{
  "num_hidden_layers": 9,
  "hidden_size": 768,
  "num_attention_heads": 9,
  "num_key_value_heads": 3,
  "head_dim": 64,
  "intermediate_size": 2048,
  "vocab_size": 32000,
  "hidden_act": "swiglu",
  "norm": "rmsnorm",
  "norm_place": "pre",
  "norm_eps": 1e-05,
  "positions": "rope",
  "rope_theta": 10000.0,
  "rope_fraction": 1.0,
  "qk_norm": false,
  "attn_scale": 0.125,
  "bias": "none",
  "tie_word_embeddings": false,
  "parallel_block": false,
  "init": "normal",
  "init_std_qkv": 0.0279,
  "init_std_o": 0.0,
  "init_std_up": 0.0279,
  "init_std_down": 0.0,
  "optimizer": "adamw",
  "learning_rate": 0.000672,
  "beta1": 0.9,
  "beta2": 0.95,
  "weight_decay": 0.65,
  "lr_head": 0.00405,
  "max_grad_norm": 1.0,
  "warmup_steps": 226,
  "schedule": "wsd",
  "decay_fraction": 0.841,
  "decay_shape": "linear",
  "final_lr_fraction": 0.0,
  "batch_tokens": 131072,
  "max_seq_len": 2048,
  "doc_mask": true,
  "train_tokens": 821200000,
  "max_steps": 6266,
  "dataset": "wikipedia_en"
}
Each number is 128 + 32 x the weight over its row's rms, rounded and kept within 0 to 255. Layers, rows and columns count from 0. Numbers have three digits each. The size before them is the row's rms in percent of the matrix's.

# up: layer 5 MLP up, 2048x768, rms 0.0292, rows 1631-1670, columns 0-47
# down: layer 5 MLP down (transposed), 2048x768, rms 0.0246, rows 1631-1670, columns 0-47
# gate: layer 5 MLP gate, 2048x768, rms 0.0304, rows 1632-1671, columns 0-47
up1631 097:111107132144118134100127171137193099093077111132180098148154079104148126099109148149131104122085157081123095118141116134105118116118171083170190
down1631 098:161144071121113120143192153122079151125192066176119131099113086145115190143139172108159161114134130187127184169097153156114169131119106130132086
gate1632 098:126111175128174179188198093111130054132119152149093151142133098082071139094130150137097159168138136113174167145081108120112122137132178145198146
up1632 099:166105155114163105162092029144143120119042135132100092135144122197101155117159137150176104115167163098164134157155140176114101106121147168133112
down1632 102:147129160135047078210144122093146049116086138082092203131135136105139129142110110171107105162177131132134109117099121135118104096176133205141149
gate1633 098:158149104084092101116196153173147136105129139131186120112155139106138081119106149100116098164148097060045081110140082140091131175142139118089168
up1633 100:091071041067112108076143121172155114122136143178204130129125155096168111174042159135173113086121102131123193068155145106093143138105076135170081
down1633 101:213134161177142100099117137101086117158152164109123115131132101147121143113123166085178088110152125094166175101088106129159109166109149163108056
gate1634 098:086143139137171102149094124128170124141084108159132162112116106139075131115094094105102168138129102161105175099127122215144093165131129161102166
up1634 098:159138106102114152060138145090124157116071151169127150124184112152145118119163177152127081140119068106187091166178144117118114121126153144125142
down1634 098:120161066122099161130123137127078150123095086102152099114150108146112120107172217129148151178090081162141144071103139111072097173211157153112134
gate1635 097:169148129177086118132127106065085088160105061088140102112106100161063167121133124139142187079116208139136116118139107115105180123130176168125080
up1635 103:110126164138136133158115105065126174143126117098123147122078202072122123131150101154119129095085146145123162071116096124133182086086070139136115
down1635 101:159169118133128107185142146124158142061151137114144164164140116116096099111219113149123130116086145068109151131089099152121102175159067113102097
gate1636 102:181142193112142143156138149155131110119090134140186127175085060131130101099130089163158169133087142155127170123155141173172161117106099168074149
up1636 099:171142096092132087139157121174103163118126126060118148165189160149126136101089131144141144154130110152103160061156153154145089111135170185133192
down1636 099:112013112058140160071166180143125075105140082078139160134183099153108180126104160178117108122101159104124174137107123150074115093082142135130180
gate1637 093:090131173113143116138145138151167130132096149150104107078163138121158116113131131068111151130150143142099149108185136099119120128134114102119144
up1637 095:131154184100133136125154102143142131119124116097121097112118154156092179123125098127112107094186117094130105072142175136096141143149092065109138
down1637 097:138120163140090150130105103107103129132131133089072077167124148080138176110118126122185073126135149133159076109142149124156113149136116148113146
gate1638 097:082120160081130127138143099138133111122101037107123113134080162140114060045147104100149157125126146204100053198141135147131125126106094131110106
up1638 098:110151130121080054157132126128133110103164139135100155156115097103125118142130111102127109208137175134130093140086161133147152105140078147090160
down1638 100:143139113111113070152053120114186121118173122118094102130125120131131134088079106160161172114095153099173118119082101195134109102136152128102152
gate1639 102:087120143086067188144056092152115127079118091135141131137118093115106120129113103171158046171114110155135146103233163115155139108195158105129060
up1639 106:165172184108145167090199155134165099110078144092127119133062127130181060159146134231075144146186114139094122128088054138096099079114124107091227
down1639 104:128114159118107190122103140156138117102130158119054145117122145086106119148103151077109106096163165144128186152155157076131136132118138137128145
gate1640 099:101120132113126166150182099142208094170151138123162099117150118169133094117120179066164163066142148112097172120143170141147133137119181192111143
up1640 096:175120152113126112125128129103103131120144149132126145191155113145139076142125152100094148187097097089088091143160156126130156114143086141117146
down1640 099:147134133129131136144146150108083126163122095084123145095193079116079097114069107128126146128157126151079118132166087154142109198113183050084141
gate1641 099:135175132084119102176129103119216132146069056075137135126103114116137191122118126096104119074138146163148057166129186133135109165162149118048145
up1641 099:067106112119059138132121072111136097156053132104157149112156140104122161098113152184109118152101161116109127075186103108140115077176130105133121
down1641 100:191101084157120124128074105139146132199086183145084174158122144097065070095137137125129158170142126101103164157176114143132148131072140131156166
gate1642 102:121126156092164185116161170117156076153112115149150140149137120106143155141184202160123143118175170140135121131061206092145101070145090143108158
up1642 100:123105131137092147099130119122126157105134143146115151186192136157090111164181037124172077138120160127166090108155088096120128159105122104221156
down1642 101:155141179117137170097152119146122139174130108112145174108108116124126139118146197126134129112112080117104092130063123124074097083077108142142077
gate1643 095:158129107120188157149096113133117142112168119118142077127122115127172112143100095135143096116125150140151155145142133124151084100126176121094114
up1643 093:163176152136102055120153103158142178091100113159105109112108158123099123111127109127039129142138129064081085069091127164101125158110122093128153
down1643 097:144132146092110104114111140157118184144113127125118086139087129108116170160075127081098111126137163103126076106170137086143103118120072114113130
gate1644 099:081175059052129113152076105137148176141125081136152161129118147075106173101088162129115147069119141105091118142106087143156162090095134119145097
up1644 098:130092094088163156116133119114092172138147161081076161110151173059156153129115128217118150155118123072119096110126121163157106135114132103137099
down1644 100:156104133205091080119168141131110155137148148144208103105152052095117115171161118141140079122084129151122146091174143112136085135167120133086110
gate1645 109:138136087156174131099130122188126152121145081108188102144149067100127140130172136139132125089106139130150095084128121123102131118161172118150124
up1645 100:092214117086190178108114113182144142059144135157176134185125156150061127181154118092137088137113101090158121115080148136128154113121134113165116
down1645 100:077141210119066095161133191201116145118047169168136153173098131174088155110173135082079145190165160140068162137139107166194163152148116156163105
gate1646 098:164100115105105114077107186180079179108117125125142129104095127187104150122122124107059150116139160147152108145139150103160153119160150162081150
up1646 098:150096233121131136167117108088137167157171110116126155106158090112106066143163140081157122110087126104113111075127112107110129138193105125150092
down1646 097:102093196142104105137148130152097135112157103080143124136137056093113107100161132106153114112078097160126152117142080087084160147229137104208084
gate1647 098:092138191108110097058106192137124090088139157115123107116079095177115116124163120159156144137118109126096157162124078100155116118131122113094151
up1647 100:140169114132147072168101152107205165152154139191126136105140113132196220102084128145108084157062123119116102089127164120139099161101130172097160
down1647 100:145058116129141142123161139120115085177092125112100103196155167141097113158141090156112120095141109133116235100181178097129135151159111116060093
gate1648 100:165168175122116119080139110152086106110066115107211128150102152126102181111158133130108126052113104102137053125075175135106138126158059138126198
up1648 100:077139155087127219122091106122131092177157130138185106113128182108174198126145132071053088097150111090158119162144143052130146099118113173109130
down1648 100:082123109085066176126116165101105093129148109080122129146162121029122150104152144170099092116160114095172116120135127126109115167130177076150186
gate1649 118:170104153104119141127073096131094137077116142131156094111139098156054108131101187165156083090092106087097135143134137139105193094163159132106131
up1649 104:135088117161158065118080157137194180154114153096105172112145111121078109111090139089140161138084066133156117098152147104077116102089172105123172
down1649 103:125164146128145163171157134149145102094130078138070134180114122117149127096139145128127132120160126118130107168182160098141142099121094113119163
gate1650 102:116098124146101135133144157125110124148152149096153119126120083075079133145108115146126128144140119148165132124139140112093128113119102181149103
up1650 101:142125098131142165085133147051084127134127151119104145194126092167100137113142115084199103145197127107167122178192159154109122136151142166123131
down1650 101:120161131174139065133124068093118178067169113079132140135136186082138104100183132119135114166099142104089103130162129153115130147185126167086139
gate1651 100:107120126067135157195133111170095152119096041151130164148128206111140200130138165153136083130107114141157109181130133127123133131103119131133147
up1651 099:019071162049120193170117100160168087108193129139137134056131171162147081100172093100131114171170154147168141148105156110093077083117110234136179
down1651 099:165089087152120158122124135132178075078176121134077101148116077075146119136171126172158116183058130166135129137111084120058109089126095112159154
gate1652 100:126083218087084069133107098124114131117113092076083145131187122128165141116129135118180152116167118105152128220128169118126128110140082163139158
up1652 100:093167123123111159098185156153104124129120151104091137135079183134097079138145118193072130150149161128160125080038090135138113155137132092155105
down1652 102:156120121117125141148148116150069161163101122099104103113187120134080172120141117121115112142216085163100104127142132099134087122126218106155097
gate1653 102:169126168087148110127104129114152130187096173150131114152114097129101140140093168181148130150092120119074144142102131093149139101109139128133161
up1653 102:135095091113172141112144108167130066116125151173091086107108104099114122151124150133116112098113098165167109160147074115140133125125169098127113
down1653 101:183104110141191143049162092128158100189109112135173096126104082116098163143128133108135096143192135076113106149174101148106078120143123152104156
gate1654 094:125109134166144134158094090109156094177154095192165080129109141133121141130082108087134147138091178148058146087149156061130157113133119117157147
up1654 095:107126150107095128163113074129109160159146080076136095117089153143115134105149124145122113132165142160147109121147182171084115119131051120075121
down1654 096:095132100107142043107156150094092138135134110193118137091166167129079127109085148139085199177115117136123166110104105088116069097111121182106123
gate1655 095:066093147088058120144121106075120074078122095115142116114129137150150116064127162146128173126145133088167110132169074152173156103144158100106119
up1655 098:102112169107132186175172126173220141130136166153169111083147095154090120122086132050164035076080088079087140130125158181082132150168072140081131
down1655 101:129133117066098154185155117115108116084157113126126143095132144129117126146088173143104138098121150103059158162120120141068183166138093115155172
gate1656 098:110200141167099126142099154120127146080159127098127161123144139167129120109063091096137080094172133124104110110123133129120155143145144139101155
up1656 103:118100143087113103157106086153118094203120075165102128118095115138205103187120127166157159241143183058113084165170174160141149120146115147155106
down1656 104:106170088150123098112111098139093100111134127083115188089156092151150124083126105140140094176125140094122115144142130029127105091137099078108119
gate1657 098:106171127106121103119136084126119162153122135097087079111224116144089129059081108146113115094148064107130123148119118179123131220121093118124169
up1657 096:161057144106104108154088156157147133175069168134153113153166112110128141133197146140146135127153193134119162148137137110126057130173149091147085
down1657 098:134139172129118095118069071096110173141090116134141181137126121087186139136098110149088097070178091165087202151126158190133128154126152126125120
gate1658 106:102113173133156111120136126134172113134161091135139143169073133130104140114129103149136203062092135124097084187135141134155146155055136099134132
up1658 101:144113107120112201133121119146117162125115131111106143127168099109119188085125132096096141109098133120122151094117138151155143122180059177120109
down1658 102:160104130131128054123192135113084105105130135120110166168178136132146153145066171158201155158058114169087116124146118125114094083096072129109091
gate1659 104:174110098107118163123129127119124115132102127168107100097169101099156151147116155123160115102134098162121138139106145075062155151142142136111190
up1659 104:123100100099190115118162073141108093128130128153200142090218133101174082135125182136115183148086115163153137140119101157120059118124068144181127
down1659 106:173155084070097142144087114134167066184126170143094147140083140162151128135141171164103167130112165082093092140172104104099093115120116124213173
gate1660 101:143171132150083121107095149174110130118069092074146138122113105179116209104143118096146136073171156166148166135093100153147129120127117119134162
up1660 099:112182114125054156063149092116108082081052122145130189082123167137140092112150085121170141172140170128079147108119138125119114140088119119095147
down1660 102:091132178021128135116111158150103105129072126197200170119106072106097086156192113123078104121163121107122123159122148068063128139143123099107131
gate1661 096:107128179111107148146122091075120163185086182119094111080128078107124133144135085110164102133103153075060132133136102105119068108118160150165105
up1661 097:101184120116132088058151156099116125122121117123143071139151175150085176106094167154147122115163177200176149104121171120129130133161057083119134
down1661 096:115106109129173165175198161152136145153148165157091094100160108123120136150099070181089166127144164140185131149109080088128062101150166088152155
gate1662 103:125147086128055102102161146080171155131163137139100117131078163106098188151101142133132094108156165074193101094113097148117100129151179102072187
up1662 102:081148106161125095139107115119157106167170101120119156133103156139114065132106137153157068095207132140161118157108146158154085136163156102117136
down1662 104:115114083124159118152141133072156111185155157187162137153119107104123089113146079156150119155155121108121164161150104156043154181165133117118099
gate1663 104:137125110080116096098172169188148084147115144083126118138127111160214070149135149217172150136107152156110109144120160122129081141152142092156122
up1663 105:146136136119132149159081168088120165146144052148171135099176192099128085158133127149111114124097103120130162114133146121123080172131102098117123
down1663 104:110145111111113119127096052200093153091094116100119112153095101135172104101145104160129167155169151107120147132168140113095089060113088184113086
gate1664 108:168129128130145182097122075171164123164180138121144056128110161119124145112137104119115211110136129209178093133145108118150136136185186124166161
up1664 103:133130079087101115142114080097118090116137144100146164119166093154110100185104155169098039145115055106097145135166152052100151131053105140127050
down1664 095:149112153092125126117129161116143106094082113124138117125111069150111111088144090133071189190079174160168079125129138080076179175107146129161149
gate1665 111:123120138090151125164141110156148089127176091173132117047172122145105116122124112087122122157084128156133144136180119071108135097164091116146102
up1665 106:171136136153159185118121052099123074115117140118095121138111136157146110136116081052165141158083178101207163098117106109121097096110132141172136
down1665 107:059103139059100115099126174082106146109079124114106123104107138124053188120086104122117160160132151124099167102133191138117138159125219133148104
gate1666 101:124133129176135134153174113144080078139078160132123087087129094118196155122115083144148143135184175060130145149146108203138113137135146162195154
up1666 099:089106103161157153165067081159086192084139196116150123081104151127100122122090151111159200124085145132171065126135114151130164144116148092123144
down1666 101:172123089167127149095152125157084075094132129136130041141152106127132093123137124114167137130108121152100141153104155104107092126088130166099116
gate1667 101:116143061134149175120086096156115126118144115112124105129173087107173119152154190130148091064097121155125100163113149147098118104132136131170185
up1667 101:121124039105141122063210107107121131146073138152131157178139102128098159199132087092095105108139142179216138149123117094130096104118132078157068
down1667 102:166131117099114118124172164083110085125137157120140155133183101165131120103138068170101148175160141150106158150129128121149115068177148092144099
gate1668 102:168051174167166098085159110089148158118132163222112114135184136117117115095125092114099131111100186137102187130154097136141168127143116159155176
up1668 100:181126105155086126153098126132139124137117135118169091121102059071131085122055120155177153057101096139090131161112174066161127127101176140158098
down1668 100:156127059116121057168117163088157075076109151118125141146097139079156007098116086145097185098143115072135142133109130126150136169109157134199155
gate1669 099:187138182190065151084143108138149125136111146164083195136119176091106099148099076113162152163119134155127131106131152136130128109150090195200113
up1669 097:156063139069091096089133143185130158125152169120108085098100142108139155130101122178172056152194190121088137171198108136148057116107144111139081
down1669 099:115209144186087059139073112085161115143106080095109136110166123092084069174118045087115082121123170114131100117153107111104135174141131133190141
gate1670 099:135101108093169109107136114141102157158124157149089112072098095138155074106117185153167142153057095109130083091157120139123127153130055155143144
up1670 098:145094139058102144132090141146153130107090094144155091105166118140159128106157129147122116119153089110122104132125123145064083133125133148106087
down1670 097:114138076156091103116206143168117188145161179095164145133175102152160082077112108121162102112116220155132118136167109133145068112104104142130097
gate1671 087:141123073094137120112125116160138177110121099145120157118120182100109138152132114108161153083121116095144118123151176141118116187165174129114126